Part of a small language model's weights.
Size: 12 layers, MLP 384 tanh GELU, vocabulary 4096, 2.56M parameters.
Architecture: LayerNorm before each block, rotary positions, untied embeddings.
Training: a variant of Adam for these matrices, 131M tokens, 7966 steps.
Each number is 128 + 32 x the weight over its row's rms, rounded and kept within 0 to 255. Layers, rows and columns count from 0. The size above them is the row's rms in percent of the matrix's.

# layer 3 MLP down (transposed), 384x96, rms 0.116, rows 332-383, columns 48-95
size [127  95  88 145  98  82 119 105 112 106 117 140  80 108 126 107 127  94 106 139  77  80  88  85  84  84  98  95  92  93  85  87  93 117  90  95 117  83  75 130  98 101  95 127  75 100  92  93  88 107  81  89]
[[135 136 114 115 172 119 189 150 160 174 131 102 108 134 113 119  86  98  89 126 202  42 119 155  82 153 163 153  67  89 123 182 146 113  89 149 140 125 118 114 116 160 136 143 175  67 116 135]
 [ 82 148 115 100 177 109  86  68 115 110 149 162 159 139  85 148 197 134 171 145 103 120 171 111 165 120 165  64 122 146 178  82 171 158 118 102 144 192  95 122 153 115 144 160  98 139 102 132]
 [ 80 159 118 115 130 120 204 175 134 191 160 148  99 104 185 124 117 134  99 111 137  91  92 125 112 116 131 167 205  86 103 143  93 132 149 145  99 103 236  93 148 137 134 177 124  78 115 210]
 [112 156 130  67 126 161  86  66 143 154  71 143 103 145 167 105 119 136  99 123  89 122 131 134 138  87 172  97 185 167 118 184 170  76  77  64 112  85  81 139 133 159 139 129 125 125 162  82]
 [158 174  93  27 126  94 201 122 180 120  93 156 164  76 197 140 156 129 152  82  79 136 118  99 133 150 117  88 164 147  78 130 100 127  87 182 116 174 104 160  78 124 145 137 157 117 132 144]
 [ 92 139 170 120 126 108 160  97 125 180  95 115 107  64 161 144  71 126 133 156  97 126  96 100 142 170 115 157  69 177 145 138 178 134 162 146 132 131 169 202 107  88 125 171 112 122 150  95]
 [110  88 144 158 109 134  77 106 117 156 167 122 155  71 188 137 128 116  86 122 105 114 134 145 114 161 147 104 172 145 145 166 148  83 100 155 126 133 114 140 119 145 137 148 123  63 159 175]
 [156 141 164  90 109 123 183  95 160 142 122 147 126 102 148 141 125 113   0 135 117 119 167  68 163 104 159  91 138 123 101 153 121 186 119  97 109 112 163 145 182 113 108  95 103 160 139 134]
 [ 68 154 160 137  92 176 121 124  94 175 172 169 142 140 123 114 129  45 113 111 116 126 132 127 118 173 138  99  94  94 126 143 153  81 142 158  59  99 156 149 147 137 161 127 130 110 129 166]
 [132 164 156 139 154 152  83 117 139 138 207 119  94  84  92 163 110 156 153 108 130 117 141 112 134 149 118 111  41 118 126 126 154 172 128 158 167 140 180  97 179  90  67  89 147 152  82 142]
 [188  84 149 115 121 135 129 126 154 136 151 118 164  79 111  51 113 127  92 185 154 133 116  93 114 200 133 145 148 165  47 122 193 153  70 120 149 133  99 123 152 157  99 168 129 116 136  86]
 [ 79 160 159  92 105 127 152 112 122 152  98 143 115 146 176 132 130  88 134 127 125  83 156  64 140 166  61 119 102 138 135 164 100 106 103 221 106  87  72 131 136 158  82 110 177  77  97 124]
 [138  77 165 103  73 131 146 132 160 127 177 151 133  71 168 226  97 174 118 102 127 120 109 141 164 181 120  97 121 117 151  93  91 145 122 131 152 180 144 107 143 136 134 182 101  99 113 117]
 [147 119 114 166  81  67 161 111 134 151 125 157 155 107 105 109 163  92 122 147 170  60 155 160 189  82 115 125 132 139 140 127 106 169 167 127  65 171  72 128 183 117  94 126 101 145 173 156]
 [128 155 164  97 198 100  76 139 105 192 191  92 144  96 120 110 139 119 112 126 125 108 140 118 140 110 176 139 158 179 140 133  96  75 102 135  99 106 102 188 127 115 199 154  61 120 153  79]
 [148 146 178 109 146 152 109 122 107 132 127 112 130 100 187 150 153  95 169 132 142 107 101 101 118 131 138  89 123 144 122 126 191 118 103 158 144 188  88  86  84 168  94 101 110 107 110 131]
 [125 107 150 117 132 210  80  74 122  78 130  87 102 100 131 127 191 183 143 113 176 174 136 130 162 111 146 161 103 117  87 116  72  67 138  73 122 201 184 108 132 126  89 128 147 127  90 122]
 [147 122  45 132 125 128  65 142 130 190 139 126  98 103 111 122  89 143 154 160 177 166  88 151 163  95 100  83 123 153 144 140 116  51 163  73  89 131 120 144 132 138 102 138  98 131 189 123]
 [137 156 120 124 123 132 101 103 156 197 130  56 126 192 180  82 128  80  98 183  88  84 137 181 156 170  81  95 116 136 173 137 123 152 130 117 130 108  69 160 127 128 173 141 166 188 138 109]
 [125 165 112 109 158 164 157  93 148 125 104 123 108 102 178  81 180 153 126 123 125 141 179 140 142  98 120 140 163 100 166 152  88 125 136 176 120 105 132 161  91 168  61 115 103 153  89  76]
 [135 104 120  84 136 104 101 178 128 129 129 164  96 166 192 124  98 170 210 101 175 123 122 127  83 103 116  76 178  67 117  73  99 177  89 134 149  89 147 162 113  85 124 189 160 125 188 150]
 [167 108  87 156 149 102 150 125 154 147 126 126 116 136 120 148 113 151 184 151 102 146 221  97 100 136 110 192  61 118 119 144 124 109 107 148  77 107 156 164 150  60 173  95 149 125 161 169]
 [131 125  93 143 111  71 130 149 106 196 137 171 126 145 157 137 129 188 122 168  95 143 114 164  96 110 103  96 153 115 122 128 139 105 106 113  82 142 152 114 150 107 170 203 106 181 116 175]
 [ 88 176 157 163  97 139  98 161 119 107 168 148 130 138 135 122  85 132 134 109 127 138  77 127 155 131 179 158 175  78 109 126 106 159 127 145 188 190 133 113 168 205 136 127 111 137 139 135]
 [143 150 176 148 109 137 103 104  72 111 116 136 121 116 166 138  75 118 131 164  62 171 131 106 165 120 117 145 106 169 199 144 161 135 161 174  46 201 136 116 110 114 127 151 171 149 124 109]
 [104 173 137 145 131  71 141 122 150 122 117 125 107  99 201 124 147 174  91 155 132 134 118  76 107 127 128 190 127 123  86  66 134 139 168 152 109 184 107  81 116 118 156 143  67  79 165 118]
 [ 97 161 122  84 177 204  69  94  76 119 215 199 121 148 168 134 118 121 110 137 107 161 152 122 119  77 128 114 108 122 162 105 156 158  77 142 151 163 130 114 110 195  97 102 152 112 134 129]
 [ 98 159 108 136 160 151 117 119 172  83 142  80  74 123 115 133 117 148 109 105 114  32 121 110 116 155 141 155 130  73 135 170 160 101  86  95 136 110 185 101 171 140 123 165 166  97 105 114]
 [ 88 174 125 119  90 142 147 144 152 120 110 166 155 116 128  97 127 140  95 110  55 112 137 153 132 132 148 179 127 100 134  97  96  75  79 111 120  39 132 123  92 122 136 173 150 196 148 104]
 [111  65 139 123 133 194 161 127 118 134  85 172  98 115 184  78 109 123 112 136 168  73 172 134 148  94 128 154  82 145  90 142 133  64 175 102  84 165 155 114 135 155 170 130 199 131 183 108]
 [118 201 166 142 103 144 164  94 108  83 151 156 103 111 155 134 118 117 151 147 146 163 132 189 146 153 105 155 112 135 126 123 144 115 155 167 153  92 165 156 108 114  73 126  90 165 113 180]
 [100 104 172 191 111  82 151 122 124 174 144  92 148 119 123 117 137 139 160 113 165 132 139  82 173 142 159 168 114 131  43  68 108 136 144 142 126 119 102 157 107 105 102 101 138 182 166 142]
 [ 76 129 129 153 130 150 159 112  85  76 143 136  79 167 101  81  96 128 156  94 182 130 140 185 161 101  55 103 114 145 125 134 139 144 118 113 111 152 109  98 147 105 131 136 105 153 189 178]
 [111 105 110 120 103 126  76 112 110 102 113 129 172 153 129  85 160 163 126 124 164 153 148 154 148 122 187  86 119 100 124  93 100 157 115  77 181 156  74 101 108 141 129 111 160  87 122 138]
 [132  57 139 112  99 105 161 145 185 114 153 186 125 100  94 135 106  89 123 161 155 147 141  91 106 125 187  78 106  80  80 103 163 132 126 127 144 131 153 128 125 140 139 115 172 100 141 133]
 [115 102 122 141 170 109 167 127 112 126 155 177 176  88 120  83 151 145 128  91 217  70 149 109 123 143 151 117  87 159 135 141  75  86 174  52 131 109 168  67 144  96 120 135 129 121 105 141]
 [ 90 141 125 171  79 109 124 169 171 120  66 171  86 151 140 131 139 152 104 116  97  58 171 137 137 167 151 110 147 145 148 117 142 137 149  40  96 117 132 165 140 156 151 105 134 103  99  95]
 [170 176 156  81 122 129 161  93 118 127 125 118 110  70 155 170 156 116 132  71 144 101 124 111 154 128 132 105 158  96 184  51  83 160  96 156 152 158 175 173 138 144 105 122 149 149 126 128]
 [107  96 152 186 105 114  74 163 225 120 115  81  86 112  84 154 109  77 170 102 122 132 102 118 138 146 128 109 139 118 113 110 119 156 166  89 137  98 131 148 115 167 149  99 164 136 133 158]
 [140 167  99 110 122  63 133 107 165 148  89 149 118 125  89 152 151 130 156 111  84 132  74 167 116  86 149 125 125  84 163  54 122 155 119 165  90 158 119 205 128 131 148 134 106 170 148  91]
 [152 175 145 174 140 108 101 113 124 104 200 113 134 145 103 199 141 117 160 109 121  45  96 119 156 128 159 155  87  97 127 134 167 117 178 112 186 117 120  78 161  84 125  88 185  90  54 124]
 [108 139 108 119  97 119 110 158 204 135 103  74 157 165 184 126 135 116 129 132 134 116 145 187 154 125 165  76 108  78 101 126 217 121  87  72  69 128  64 114 148 109 101 163 160 109 164  72]
 [148  74 153 149 148  93 112 100 162 182 149 126  82 108 123 156 125  71  61 125 166 113 171 146 164 136 131  61 116 132  87 105 149 169 126 149 137 111 134 180 168 148 129 137 186  85 116 110]
 [ 83 114 163 117 182 144  83 136 172 127 100  92 212  95 173  88 146 126 124 119 175 151 131 101 140  87 109 184 111 126 147 126  99 159 134  40 118 115 148 142 127 115 107 134 122 186 149 148]
 [137 130 149 107 100 191 116  47 125 159 118 138 118 124 145 208  43 141 143 133  88 113 106 114 144 158  84 192 130 131 114 102 139 131 114 141 113 132 118 190 122 102 123 130  59 184 181 147]
 [128  76  93 175 198 135 126 103  77 176  94 132 153  99 164  98 113  96  96 174 109  99  68 125 139 102 110 115 136 121 112 158 147 102 135  99 191 133  78 135 151 147 114  84 163 177 138 207]
 [ 91 103 132 167 175 123  44 152  97 145 128 104  83  90 145 111 106 120 148 118 117 168  93  93 122 111 102 156 167 154  71 110 178 156 103 138 127 160 196 111 185 157 158 140  51 105 219 139]
 [140 125 138 146  68 113 121 122 166  79 151  73 112 131 166 170 119 165 172 144 122 163 121  91  99 140 126 135 136 166 123  95 161 112 131 157 185 181 144 104 133 165 162 140  86 122  97 132]
 [ 86 107 177 171 150 109 104 126 139 105 167 110  69 135 176 166 115  96  77 183  99 158 105  65 100 115  81 103 128  98 126 130 120 180 131 147 132 192  74  86 147 174  87 136 204 106 149  94]
 [118  69 121 176 122 197  66  88  80 117 165 163  64 153 206 117 158 141 159 130 191 121 147  91 126 138 108 111 133 193 180 133 145 153 130 166 107 139 110 134 102 127 131 106 102 114 120  92]
 [170 119 121 121 119  67 134  88  93 163  93 112  58  97 167  96  73 135 194  82  90 133 173 139 101 162 114 149 106 124 117 145 193  85 165 151 106 107 104 168 109 113 157  99 174 144 123 143]
 [162 173 183 126 109 166 126 111 110 115 104 167 219 104 123 164 122 125 127 135 115  92 187  77 115 102 160 214 158 139 135  79 143 120 123 121 143 168 142  88 110 114  99 134  92  77 155 143]]
# layer 3 MLP up, 384x96, rms 0.141, rows 333-383, columns 48-95
size [100  95 116 107  74 111 104 107 111 117 115  89 104 115 106 120 105 115  78  79  88  93  80  83  91  95 104  95  91  87  86 104 102  96 102 118  98  91 122  95 109 104 109  79 110  94 108  83 107  75  86]
[[132 194 110  85 192 159  96 146  94  98 133 153 178  96 130 142 124 142 116  81  64 116 147  78 170 130  92  65 158 156 137 132 107 191 144 116 113  79 119 163 106 101 120 134 103 101 134 175]
 [183 186  72 132 125 121 100 150 105 185 143 101  89  86 130  85 152 156 129 114 108 140 151 133 135 118  75  51 111 130  98  97 105 120 140 163 102 157 109  91 144 187 136 172 119 140 118 128]
 [107 159 105 124 105  90  51 134 113  89 131  72 160 117 143 123 168 103 149 130 121 141 156 139 106 120 122 132 116 114 119 103  89 146 131 114 142 131 101  87 132 178 126 138 120 151 146  54]
 [142 133  74  76 233 126 110 153 132 118 159 111 125  68 141 128 130 167 136 126 122 143 117 114 184 157 114  77 154  71 134 128 131 161 136  95 119  90 118 164 107 119 106 139  92 139  40 132]
 [186 143 111 145 142  76 117 173 171 162 101 139 103 137 182 122 163 160 136  38 144 139 115  77 151 165  89 116 150 165 102 163 110 140 126 142 130 139  93 114  89 143 109 118 134 153  50 133]
 [117 126 138 102  80 144  91  81 142 137 111 120 115 161 136 122 110 141 192  92 159 106 154 113  88 138  91 114 179 161 128 131  75 115 135 124 118 123 104 173 163 140 102 145 108 121 102 126]
 [128 137 108 132 143 167 162 130 156 120 103 170 144 165 142 163  94 162  23 151  77 144 148  98 119 124 115 148 152 153 193 175 126  90 133 119 112 144 142 146 129 121 102  95  94 112 144 102]
 [141 175 138 128 130 183 113  59 158 134 161  98 133 128 153 191 134 118  86  81 127 166 133 124 110 169 122  94 159 134 119 146 155 117 160 151 112 154  97 179 133 129  80  84  75 125  97 104]
 [149 189 114  72 133 145 129 126  88 109  87 109 157 110 146 116 143 141 158 149  62 117 138 158 149 147  81 148  99 158 155 139 105 120 108 139 183 108 139 107 101 166 187 139  95 122  75  94]
 [216 168  97 167 180 102 129 132 202 164  92 138 147  49 123 119 122 168 112 119 108 109 132 143 157 108 101 150  93 131 138 150 144 146 150 157 165 108 122 139 147 140 120 148 116 132 124  73]
 [ 93 158 100 126 160 189 103 153 109  82  84 160 109  92 169 129 152 122  97  95 132  87 149 100 133  89 121  42 162 152 123 147 142 153  96 154 111  96 124 154 162 134 150 172  70 172  95 112]
 [ 95 154 142  93 170 149 157  95  92 127  74 137 157 150 101  92 112 129 155 113 162  60 170 182 123 119 152 123 129 183  75 119  65 114 102 137 124 127 141  96 164 108 143 112 120  98 138 152]
 [ 97  95 130 131 157 104 146  72 155 167 125 148 171 118 161 119 111 135 151 144 165  58 189 103 126  87  77 118 183 125 160 112 106 119 126 146 117 153  80 149  99 157  90 100 118 190  94  65]
 [145 162  66 108 186 169  91  72 137 131  80 133  91  84 143  91 134 110 146 117 123 143 135 137 155  99 159 118  93 120 124  95  44 176 120 149 115 125 150 148  59 170 157 118 111 137 138 129]
 [205 169 103  79 172  96 124 105 107 154 123  80 151 101 163  69 155 117 166  77 151 126 139 183 167  82 143  99 105 148 199 102 128 107  84 135 118 101 109 112 119 185 112 171  88 163 118  83]
 [186 130  70 134 152 138  92 152 164 120  97 190 125 114 167 144 135 194 126 150 120 149 115 104 109  87 102 135 194 122 143 126  76 177 120 139 138  83  86 158 115 134  94 166  97 133  95 128]
 [136 117 190  94 149 163 116 109 187  79  87 117 124 141 111 101 218 126 100  77 139  68 198  66  86 128 157 168 145 105 150 113 115 147 100 144 162 131 144 133  73 146 161 167 112 156  83 134]
 [101 153 117 133 155 138 153 116 160 118  62 139 133 155 141  98 120 113 147 143 114  65  83 142 128 168 109  62 201 177 134 176 102 131 144 136  77 164 105 170 168 146  94 149  90 139 152 125]
 [136 126 112 122 143 128 172 114 124  94 103 115 130  99 175 119 196 157  95 140 119 114 153 116 132  72 117 165 172  88 158 115  86 183 119 128 178 116 102 153  71 217 107  82 124 160  97  82]
 [162 109 120 116 153 152 168 106 137 159  70  65 165 180 116  95 155 110  83 112 139 117 123 141  90  81 109  55 132  95 150  82 112 109 154 146 119 104 161  85 191 135 142 160  56 139 126  98]
 [144 121  86 115 166 172 123 143 110 148  92 143 161  99 144 106 158 146 101 154 101 142 107 119 133 169 135 117 173 148 146 182 115 124  81 152  96 147 118  73 100 115 124 154 105 210 105 107]
 [ 99 118 146 108 221 116 164 151 120 165  79 138 146 143 100 140 110  87 147 131  90 128 148 151 129 133  91 123 170 123 150 150 110 105 102 106 122 152 160 131 101 163 126 138 100 226 110 121]
 [138 138 127 113 186 144 100 136 154  31  93 148 130  83  85 100 194 175 132 117 150 117 151 152 102 137 109  92 102 166 135 162 126 132 118 123 137  84 152  97  73  82 163 132 160 128 138 185]
 [142 160 137 131 136 133 117 124 147  90 117  75 172  95 138 117  93 151  75 133 153  89 145 163  78 102 110 165 117  80 116 118  99  86 121 134  91  74 132 184 113 182 140  78  79 126 133 144]
 [170  88 168  79 159 177 145 134  97  96  53 133 143 161 167 111 133 163  57 128 164 126 147 131 168  60  78 185 141 104 127 144 158 110 134 143  88 125 116 165 112 114  97 109 124 123 128 152]
 [130 149 178 101 141 113 119 118 108 102  94 153 141 127  89  72 164 181 151 137 182 162 194 150 165 104 138 178 143  67 110 185  59 199 150 152 107 102 153 132 109 139 199 114 103  90 124 104]
 [148 197 113 119 147 131 117 122 112 120  58 126 151 144 130 154 134 150  48  84 143  42 114 136 132  58  69  93 115 127 128 181 102 142 104 127 144 132 124 110 145 138 105 143 109 136 107 100]
 [136 160 136  82 128 136 122 120 170 135 186  92 110 125 134  80 191 179 167 115  56 153 196 115 123 116 100  80  77 122 123 124  99 161 161 117 160 133 157 133 110 137 150 110 127 151  86 122]
 [113  95  83  95 139 179 136 165 163 114 134 117 147  89 138 138 103 121 125 124 113  96 176  91 129 154  90 143 152 110 145 131 117  88 135 141 100 179 104  89 115 158 132  91 154 162 109  85]
 [ 45 147  87 131 138 145 127 125 119 134 152 115 148 114 123  64 207 119 150 101 158 116 149 116 197 149 148 105 183 120 164 122 132 165 103 173  86  93  77 116 131 168 118 160  88 192 117 101]
 [118  95  94 154 170 118  85 124 128 168 125 148 122 124 188 121 152 127  94  70  91 103 129 112 167 145 110 156 142 136 169 183 111 144 147 149  81  60  89 184 110 187 144 151 172 157  91  98]
 [154  93 133 116 133 104 141  92 147 122 107 126 130 124 160 124 113 118 143  91 129 107 160 124 107  89 168 124 150 141 163 108  91 136 187 149 134 136 137 209  57 148  96 145  79 172 140  89]
 [164 137 126 162 157  89  95 159 159 150 118 106 116  41 159 134 123 131 124 141  99  76 157  95 128 147  55 130 183 114 150 119  73 154 160 189 122 152 144 139 165  89 143 103  89 123  44 117]
 [107 227 103 115 152 131 107 120 165 143  90 141 122 132 146 130 162 150 128  79 181 181 129 199 179  83 108  86  97 120 113 172 145 113 128 111 114 129  68 164 123 148 101 160 127 115 139 112]
 [119 116 144  94 119 129 150 131  99 119  97 202 165  86 141 116 129 150 136 132 173  91 125 135 191  46 120  75 138 137 123 121  76 120 146  96 119 145 147 142 125 129 148  92 105 135 101  74]
 [149  85  61  89 116 150 137  70 116 124 131 155  78 129 175 143 143 102  92 135  83 155 124 123 190 173  80 141 138 159 139 115 139 131 100 126  89  93 144 191 125 114 155 137  70 128 112 133]
 [135 112  93 113  89  99 165 119  76 133 104 120 124 174 150 167 107 185 129 165 100 149 185 111 154 115  93  85 170 105 138 115 127 155 124 168 176 135  89 129 145 161  70 134 112 134  97 113]
 [141 134 119 108 121 148  87  53 195 174 106  92 129 102 109 130 122 151 156  60 137 160 106 135 145 147 170 127 106 128 144 173 141 187  94 182 148 100  79 123  97  95 120 118 128 147 137  78]
 [116 179  87 113 110 142 140 115 141 124 121 172 137  90 152 162 129 157  89 158 129 147 122 136 141 151  74 107 194 112 144 124 107 103 118 163  69  62 103 214 187 147 146 144 116 151 113 106]
 [149 159 173 172 152 122 174 123  93 119 142  80 155 166 158 109 163 147  90 143 158 120 163  81 157 101 170  91 147 127 145 127 173 131 119 108  58 120 115 118  80 140 126  85  91 134 139 166]
 [112 143  89  28 158 125 100 119 134 116 102 121 208 107 124 126 106 140 145 117 194  98 145 213 138  94 104 101 147 136 151 124 138  90 126 138 121 146 134 131  91 145 125 147  61 120 150 101]
 [114 119  98 162 152  86 102 127 142 148  81 132 108  59 130 150 141 140  62  89 168 112 156 151 144 130 130 128 144 177 176 114 120 180 141 126  96  76 127 125 125 115 130 108 116 191  76 104]
 [123 119 106 110 176 139 161  88  76  96  81  80 128 103 142 126 128 153  97 109 107 130 145 188 192 135 135 169 159 102 152 172  11  94 209 137 115 125 129 124 164 135 127  91  87 107 135 140]
 [137 122 162 140 139 104 149 134 102 134 134 158  99 112 130  79 200 159 165  82 115 154 190 129 124 121 118  87 111  93 106 127 126 188 108 117 126 154 147  63 119 151 187  93 132 121  76 123]
 [115 157 136 131 180 193 117  79 161 135 143 141 119 140 151  69 140 136  98 130 136 119 123 103 159  98 126 144  86 129 154 140 141 181 101 183  97  84 135 178 110 155  83  96 130 140 122  76]
 [ 80 113 160 127  92 171 184  95 160 110 107  48 133 132 110 150 151 139 137  55 153  94 157 153 170 140 103 133 150  98 149  81 103 100 166 158 123 130 120 138  46 130  85 110 113 165  70 148]
 [113 210 195  87 120  82 155 151 120 131 125  60 107 145 137  29 163 146 105  96 120 146 126 170 155 142  89  94 178 174 125  71 131  83 108 134  79 133 122 124 105 180 106  97 118 116  75  88]
 [198 100 163  59 132 122 189  63  71 110 118 145 150  49  68  98 130 149 171  83 161 114 149 117 153 127 128 144 141 107 127  99  70 147 146 201 113 105 156 146 137  83 142 137 105 124 136 176]
 [141 143 116  98 117 169 124 142 123 138 144 157 107 197 167 173 155 129  91 105 119 121 163 174 105 133 121  76  89 140 133  88  92 169 138 107 108 119 127 173 187 152 127 141  75 143  89 136]
 [ 53 156 108 110 169 205 151 138 136 123 150 109 143 144 157 159 202  90  78 173 213 179  87  92 170 102 139 119 162 168 146 100  74 119 115 156 153 138 132 145 162 108 128 132  95 129 125 148]
 [126 125 122 109 159 151 142  96 135 109 118  97 105  99 149 154 140 137 102  46 130 126  92 103 118 123  78  41 136 159  69 147  81 111 107 155 123  73  81 158 139 155 128 142 121 142 126 156]]